Each number is 500 + 25 x the weight over its row's rms, rounded and kept within 0 to 999. Layers, rows and columns count from 0. Numbers have three digits each. The size before them is the row's rms in percent of the matrix's.

# gate: layer 8 MLP gate, 320x128, rms 0.0872, rows 242-258, columns 0-127
# up: layer 8 MLP up, 320x128, rms 0.0848, rows 242-257, columns 0-127
# down: layer 8 MLP down (transposed), 320x128, rms 0.0857, rows 242-257, columns 0-127
gate242 098:554487509504521475479463469526502472521502487470503501533509545517555450480527479469515468519525509517479539482466479506479520474499490526464491495476488518468506479502537500470519557464507493511480501536459543498547511509518474558495469492502477488483535566495492469537483506509493480518510456495507485471515521466508496505480472476495487515490453520526488486490471510532540489507481
up242 102:519467489480495526478494527492506517485495545441511539519516463477481548551481543469519533540517492511486533518502510489473504524494474461492486507491497514490484503479505513494526537470533541532517473533476495481538542510508487492518504504467503577466496496498523524511531465504460521510506512478495487469453497479490517516495538512476534523502478494482494558474484446501460491515509
down242 094:513500464501526470525473469519509493504505501537470453516496509473534507502534539485520534517411496535501472489496502503521474510488523515540492514511463547525523500490493518507516554522505480476523549495503496464507519502529470526528494548487479476534492465512501541508469494485480471463483519533506487520529508484509504498453455473515529471519516510531517453516533507525520471468510
gate243 093:497529498486501514495494515514467520498510481425485530488494514494469497516491513511544517506483479511517474529467510515492504516586482511451465459494517536528477494488501529480488509517489515476517482503505494472474539511484468506499500503444535466467476460476504479515511493507504505490516523472489533498471461520482519503535426535449519473493507490505529541548490500498519544471493
up243 099:501517534525516508503524475502489537522433496488533530486557487497467513528503477501491535522503476496479482474494528516503497466518494525506465494481506456477483487489487491547504496498491464482454516477551516493492498559481462517493536495520564483537460475467491433506491495460505481500532513508505498486510469543503502512543503494496549548477520484511501474540492503493478526511482
down243 107:511472495502524509490483466504534486533506510466499529491584512510509471467507484510484506487458538468491510472507490471492535519507474545518512495500523478473551505497512482529515467528511466528462499500499463511538465502505531483529464527559479523518463542523463482525507482474523513480498472535512486485507484491483499484573533480519497509508519475496498476509500491571488509516513
gate244 100:511446516508489478519490545531517498518476460504457462458501576506476499487544532517541502500508495523496514476519521462510490512503496530469509462496480480483490480464515459527455492501466504470488472491506494488543508511511484533435505492482499484487474444486518472523515506478501444509483518450496507435505490522504501502497547510495504492543486477522500480528467497482518508509514
up244 101:495524543484499485523501531531474507459480486514483542527540468510508475499507490513492505501514454478501548487536505484465470545487565458548532484511494532520522533485480475437529493508487507477550506489520534467527479530523484514495490551524515515506533494490481479508506494472472503478514514535483521513491502504466460464503492521519463493529529492480462484479496544514518517460507
down244 107:501503530482451525506494501476523474510488537484441525523546497512496470507492483498481517530485508501490491495469525468487503511461523502526526537472501544483512487468518455521461484532452516496526482500495504490501486511509484531474489455500543498484514528522513549480467479448458489524477487541525457525451480560471515508495462509471487536485502474525474502521477491514542491523507
gate245 102:496472495481482513479513495521516494527469498490511511522514500526545510519476507506526497522462513483484509516485510488500520543509474552521512547548517526514553513513555502431492487515475541487510509526545443507488498467520477500478515520477519490521485539517508460504518518522499508501478509459514552505488485486493484506504489498466483515499465534449509498532519535538542483455440
up245 099:506514547446532526495534496529452519498503467526492487539500521515513478540478474468495520509495517509477496483489531484502548451537508487485490492495468470509506527502518504499522496504466465513489441484480477542511521515508483522514529506560546527514508503529513459479474499504491443481467469487499510521497483545509476500520503519487483529525510543496513528477516525459505517516431
down245 106:530531504513478502503533455528502541476510491530514521507541461537471453495503441476479486510482494506522480471478474508465480461464518492477470512492518451491499483481470504528495512459503497500493518521463483465501539491445492462501472497486453521518508481472480471527551498475488519535539536517494477532520481440520482535535470504518501494506487494495497468496488479524538492497526
gate246 091:455489495487506502469515483466467539459497493455510499474517505509464493464509497498510459526528500499484519504475489487467507497476461488530521516474498542503531495529438540514465535508517492493529466527508498536518492521516523498502518414508514525486497486517474477516514491514495501465450558479492503475489535464531483484508514480473508521509520486482493526536486489480484473445446
up246 095:530494505524468525539523503550537505533506523484501509446489520541502462522517481515499470485482498478480491499494549496497460522480533471496492470521528468471498471463520481433471509512495498453529467494526465513493464514479491509505503491505531505478504453451460462489482532487468479535512449518482506501498504486505486532491531522515489507476535528516465491470487466538493538483471
down246 100:499497503516476489515532537464497473485501476511534492472475522522481466515526454458537520490532466483484481514473492519502483561489520520463511521497465485449549494471494473495531497475489515467533478512510504545542537474457504507488465462479523469520538473504501505492532525499519446519514506504480479501483554477485443504464485509503482486513474523495506544521505509541481484488491
gate247 109:550504538514502524469488480492512461483523508512504480526500553470501497464427518527507490501540468510441511514451511511472508493515494446447518489468538458470504508526486497451499479451481503511496511524474501532502494491531487471484479491477506494450523506458539496468469522488492502499494508501514540554504478488508478498521505509468512526492507518490524513435506525493522500500509
up247 109:516481485455496503484513500488478516477473498476514507538541507468480503477502516511480460498518438528474523508486499507460535527482461551519502504517458552519471451554552520528531502512488505495471496527441465465499504483466489523468467500489496556530503516521512492497493502487505496493498498540488477492494503478472453485504518462516469495534523492538485514532509484511442500491496
down247 099:512490520511516501500477489480495487531503498493546502514501485469498533498499492483451550490554485456496489516532539538467523500517493491503479479526464519495521473527492453508510537510500444485531476503524482505503484481481540544497457523518480431448502524500499475512515502477496489452483487480460520466489487478454485534504495500457512503523467480506537451488505519488546529513527
gate248 096:526518516473487493507504506532492512520511485475499470523465510503528514520490531530477520554438468457453538501477562484511496498499516470501521495543504525488457503459509539524515505501458502499500493550525534482542477494533533555490522501507510522502503498517464497539493501518519446471486460528468476513489473483492515472510461501486513487497555501512438527510502507493519504506514
up248 099:491499483542550496472490536485530518531495501513483508456472496533532491506497494545475499482507503518491542513493486502528519497489513459556538533443428487502524488477477506454471528498475519516537502492522512532529441492448502523532489509475533490530531495498450491511469521471509529501481469546512470467490498526508516488520474513510513524486512523488481524469506533503487482513516
down248 101:455510481477509519516472480508499512486497516476512512489501458469478488498464479466501540465536542490525492513513489513473415523514510539494502520518542513508486506484483503495517477504477522483558511496461526505513519504488475430432495508475539540484515509506544436508464519513486536509518526495529476512466478453488525505492519506487476479516487502526490479477507485503512473477518
gate249 098:525516494531533481466496492501464516502488502492531490502458491530467528499473503549485529466520500482491475481512497448473497470519454479491494485489488485501509503529524506508515526446496531503507517495508511520536562516520517486467513489463523515480489487531513479484478547507511466462521458502491502523477468433428467552505498511509496480528493462520548523534515485500517466511480
up249 103:467471505499485495454489490512512489508510505510483500480500511486470544503478474499461545495507502521499552475472482462511487444495517472559469529477555473488477499500531483496500481528478483520520483498557505451510501464494514507502504539530464473508511486528508493491534500493465511474515518563492511488518520482539490470542519486492508463545512450529466521515536470480472520472511
down249 105:517425490517492511486483495499457512536542462523571534539514514466514520494507492508521465524534530535469500479492485495442477507474502518524505484481501490525530535486559493531512497497558516497516553477513525485453487542506508501451493522505483501505473494475538517483517485481515528501542520493489462490517474510509525540484489499506476511478493482523481495523473502495517528527475
gate250 100:479495471512511502470505529530488497505540502556466451534463458473484487498511502500486471469517495512478446504481489506505465500523520453529505503519488482442499470484491551508485522464444489486501496504531508556515481466465470532505474483507517545554509497490497472477511452497518533509473500521516490496471484475481502489530564481522513489499501474508517513505495481468517480525544
up250 106:507492518455546520499518513460524481504479524507485481505495492492489470523501485511532464483480437538477481517476548490523491541468497510505512513484456497513512488538495501455484509488473479517445492494515476511442524504495521528443497491483506527457503498513451504505542513489493506524456520488480507483484435490500504496505457462506507539485450536478485500541542477472500484476508
down250 102:518515499493481553505543470524487508507503447475502482523484476550494471503478513493451479513530554476524525478478488494509499549454496495530480508520505510542508546511469502528507507472524494507500465508496492490474548529504514479469492435522481474568511511488502462505522546498501520513523487520506489538486507475486478493468491511483497503511464523506497482467533471567515516472471
gate251 101:471491519526517523535480497503527472455502481503537523501520466462531485473504485534524476542485492491497483538475493518474475534490499516519521563527477488491464502489491512472525520535549550510477507514459493467450543506508504507494501496504558492512482502486471520492465502486468482548476531491496543498497470516532479516497528477489483531535510524477448494562462486480506509495495
up251 105:527523510523519481541485452538496483503462465517483489503530473482487468518480502467484536507505505534514471511496507559485520495519523492522485475507514502500528499535500514516506521498458493461554484488543535525495455530539509504475471503506481516490446538423520470503521524481538546524486503501465496466473535528520480510528453497490479511493482488500451521499500470498489506494472
down251 107:479512518532472475502498510490497473457526517489550499508480514498517484486482492500536494480498450478502471526531497469525489496479508516458489485484494476515480533519440520474529487522480521516487532528488507540552522525454546495500549468506530499514520475466513488472483503509532504501461500464499533524471544483512489504500450493509485495522491470524542508564481460450490483500458
gate252 092:511510506538511527480487473512481473511491476502509498510537510482504457470535496556502470539513463528533480495526496530496489507520492510489508454512560484584446518517485488467496539497479475519503519493482529499505482485502486496541517507477494474513482507514539510509489462529512498443514507440502455493500489483560495501462545499513500503540503487516489481523508504533484545501531
up252 095:511490509509461511561530524547495488508476474498455516495521498454530469512460509495519512559497482504456518476492492504457501516456497507498514500509547496457492476511529504543464516515469483519477498556524500488494508511533526488506483477466464515489510521493494549532470492460495487469501507472516550500542531521498495528529544488508508523537465496468523489520496530507514466539476
down252 101:484479524471535476506486499475505475534497525459502491539494484510514462489512491546479458490526446501502466504562531518458508486535504498523494526465525497534473488473466438520507504504480507474490558475455525512499484496514501482510520550498530521447488501486510507489458486519535555499510475466490495526493500478500482478516475515509522479470535499470471533474496497538465496480488
gate253 104:563495503458461505502517477513470508481473501511496505456512523481529512526513469516572535489523537551455465475532524504517489523510485477520486507486505496481475478509493554521502482530498495488509499506462525490480477488469496542516518466483522466532499473531497507541486492507447531451476480543498500481513459501545450470504477497504528500521468486501503517532502463517488504516519
up253 105:517510463507512509471507508476495482517531418507535497493512473489495470532489518460488529496474463457494501468481507465457474511463488508500494456517499502492507513487554476488524526474498508465521552508449520469477542518497524489509508468554486494487496507492530513509477469487566564482483517484512467490543498486498489492463516465524523493490521511512527495506499516489536503460521
down253 101:527455486491444458494501511534498491518486530520487477561535500521523527504531515534450497497493557494512532504519475511490517472521510513495486498494508490506482536470476499508457474499517506510500472471507478512530514515472465494461483485482486488531513510559516507507503498487444503518471482502477484537477535491515486564435511523507498515493433541455473492494469489498484481496507
gate254 105:523532510517489499534474480460516521497540495535498504507495526503496510464502504405472523524474506544513514552520458481491468507518516544478518477534491486515508528537498484507500496490448492497537498499481512509530496505511458532469500500450485527531518520508477477546521485503528525513528514513507520515474497497512519497524530488520519486553440520499509492515486527478566472503480
up254 099:479456508480480520524474537505487502528516505546534492509516501496531525453492516559576496513473494536487525508457510517491523516489494513463501497497489480491478531514475545499489515497476495447488504528519514484449533474498486507474504494495521488549531477535540493518496534496492499518494491487512493492558475478538532513471485518536503433476522481523486505528529541499543505494484
down254 100:493480530510490475521502486475545526518477512511487476492511518504500474525542509477487490481464501478539513470531478445495562520492474478500531491498508506449502517487498456518490442474502506535543525453516505529509545523492503510535505510524491558482495487465476470512561494525532512485493533506514455532515541514526487501521514531483504482513513534518520493532519509482457465530515
gate255 098:453528512517505516492490534510504501485503487543501474483472505484501485447466528476473499528544517505492480543496516515536485522513517508490524489493482479501475544485520532502493532515491523517528504546538475497540496522520523533498498507502465545525518475462448532528457548484457535486507487514487481535486512503502468498482507504507557483515503564497503558498479509476523453516524
up255 092:469497486540481506488519543470467506488468500479491508462558513525530488506496484454461478512459482466522502506485507480473532492513522477485482526513496515490529552549530494501473505491520484536541444512494472520476481465495489484479532500488522480513499511493486488504479516486532480519504491509497478457563487537507514471497498491526479492488537519491465578509536500535515533491547
down255 099:540468496481490501533525538538516557503487507511480469518460531500495493528553511515510489528527524494517497470515495491484471527509451490511458493471496487491513502513517487538527503529488501526481488455473518487508534451515502509462554485527521512475475501530523505471503474449487490482449480507484493488478512508442485531475547475508506469517533481479522481462507462469519510544477
gate256 098:487443510503495491510478469515482493499528520474495482480492532487491445505535514521468501476498524496528456502473442527542477485481512533534456494521518517505452514457497498515482525509524475494490517444515488460498443479523500508534502514477457511513498529528545517479505528468531472485527512461487497490450491489476495513493483534500473556500548492510485490531516507478519543518487
up256 095:487466510494505513517525491477489450473499537511502538491509502496493512480480529488455496462528547476536521486506509555482531515470515494498495546521540507519491548485506516498486444503509462539505491525512474522506497509469503489511494516520505550496497484512528478497510522484466483497546527476477519540489505521506483472503534464519573483484493538444496521529486480558508473468464
down256 098:539485494438481511480496501467520512535493508535425505465512509530509535518511489489511483523450524534465508494478519467484527458547462523490545484496483451512533487523512503518510491532457520501532523535484481493470484519514472475501507492483556493465455556516494524516485497493499458509493488524496508477489537511511529479485505495467499482490506489520488454460482481517495538492512
gate257 103:512493476499510536518509528516509475526515487526484491551527507509503500477515487521533531506528518499509510510477514491540520468496522513497575466508494508504524515504474481464501444470475515501526497502503472507451507486498477500467519518494468459488571466464524545469499536467500489511524513507534533513480435474469476541468527468447528499510486456497511485510508476516512501506532
up257 105:499465492491525533470488502482490535540465501507469499523478513453502487534491479479514554449512543499489528474471484526473479530448508550485468515516504522501517490538524523464574483522487493489525491493501459491507451469511464553487479487524476496496519481465521483482527483449525512493486514526496519520501482485485494481507515498500496494487490472503511542535514518476540487442492
down257 103:523499509460503469487450491496477474483501493481500505478496515530489442537501474507535507478464477507537514539517514471545509444528546487542501507463472473533468520468483452484493515493482460517478518508515495518487542515524494485450488517543514493532510498528484493492497491503476509497500513479513472517446581537483474478488533487455477523488493490519488486504487483507466480486521
gate258 097:493519489471523520478513493485484475502518494507446496468517449514470493529495470503526513488485488509479531461477485485545493527457524484519561531481513547509543517481506451524480509514474461501494518485491515520536531495479465543515544517529526465528518504497508499475498491497513502499482469507520499477463487463450447474521442491493507511523524471493451503521468464495493529490471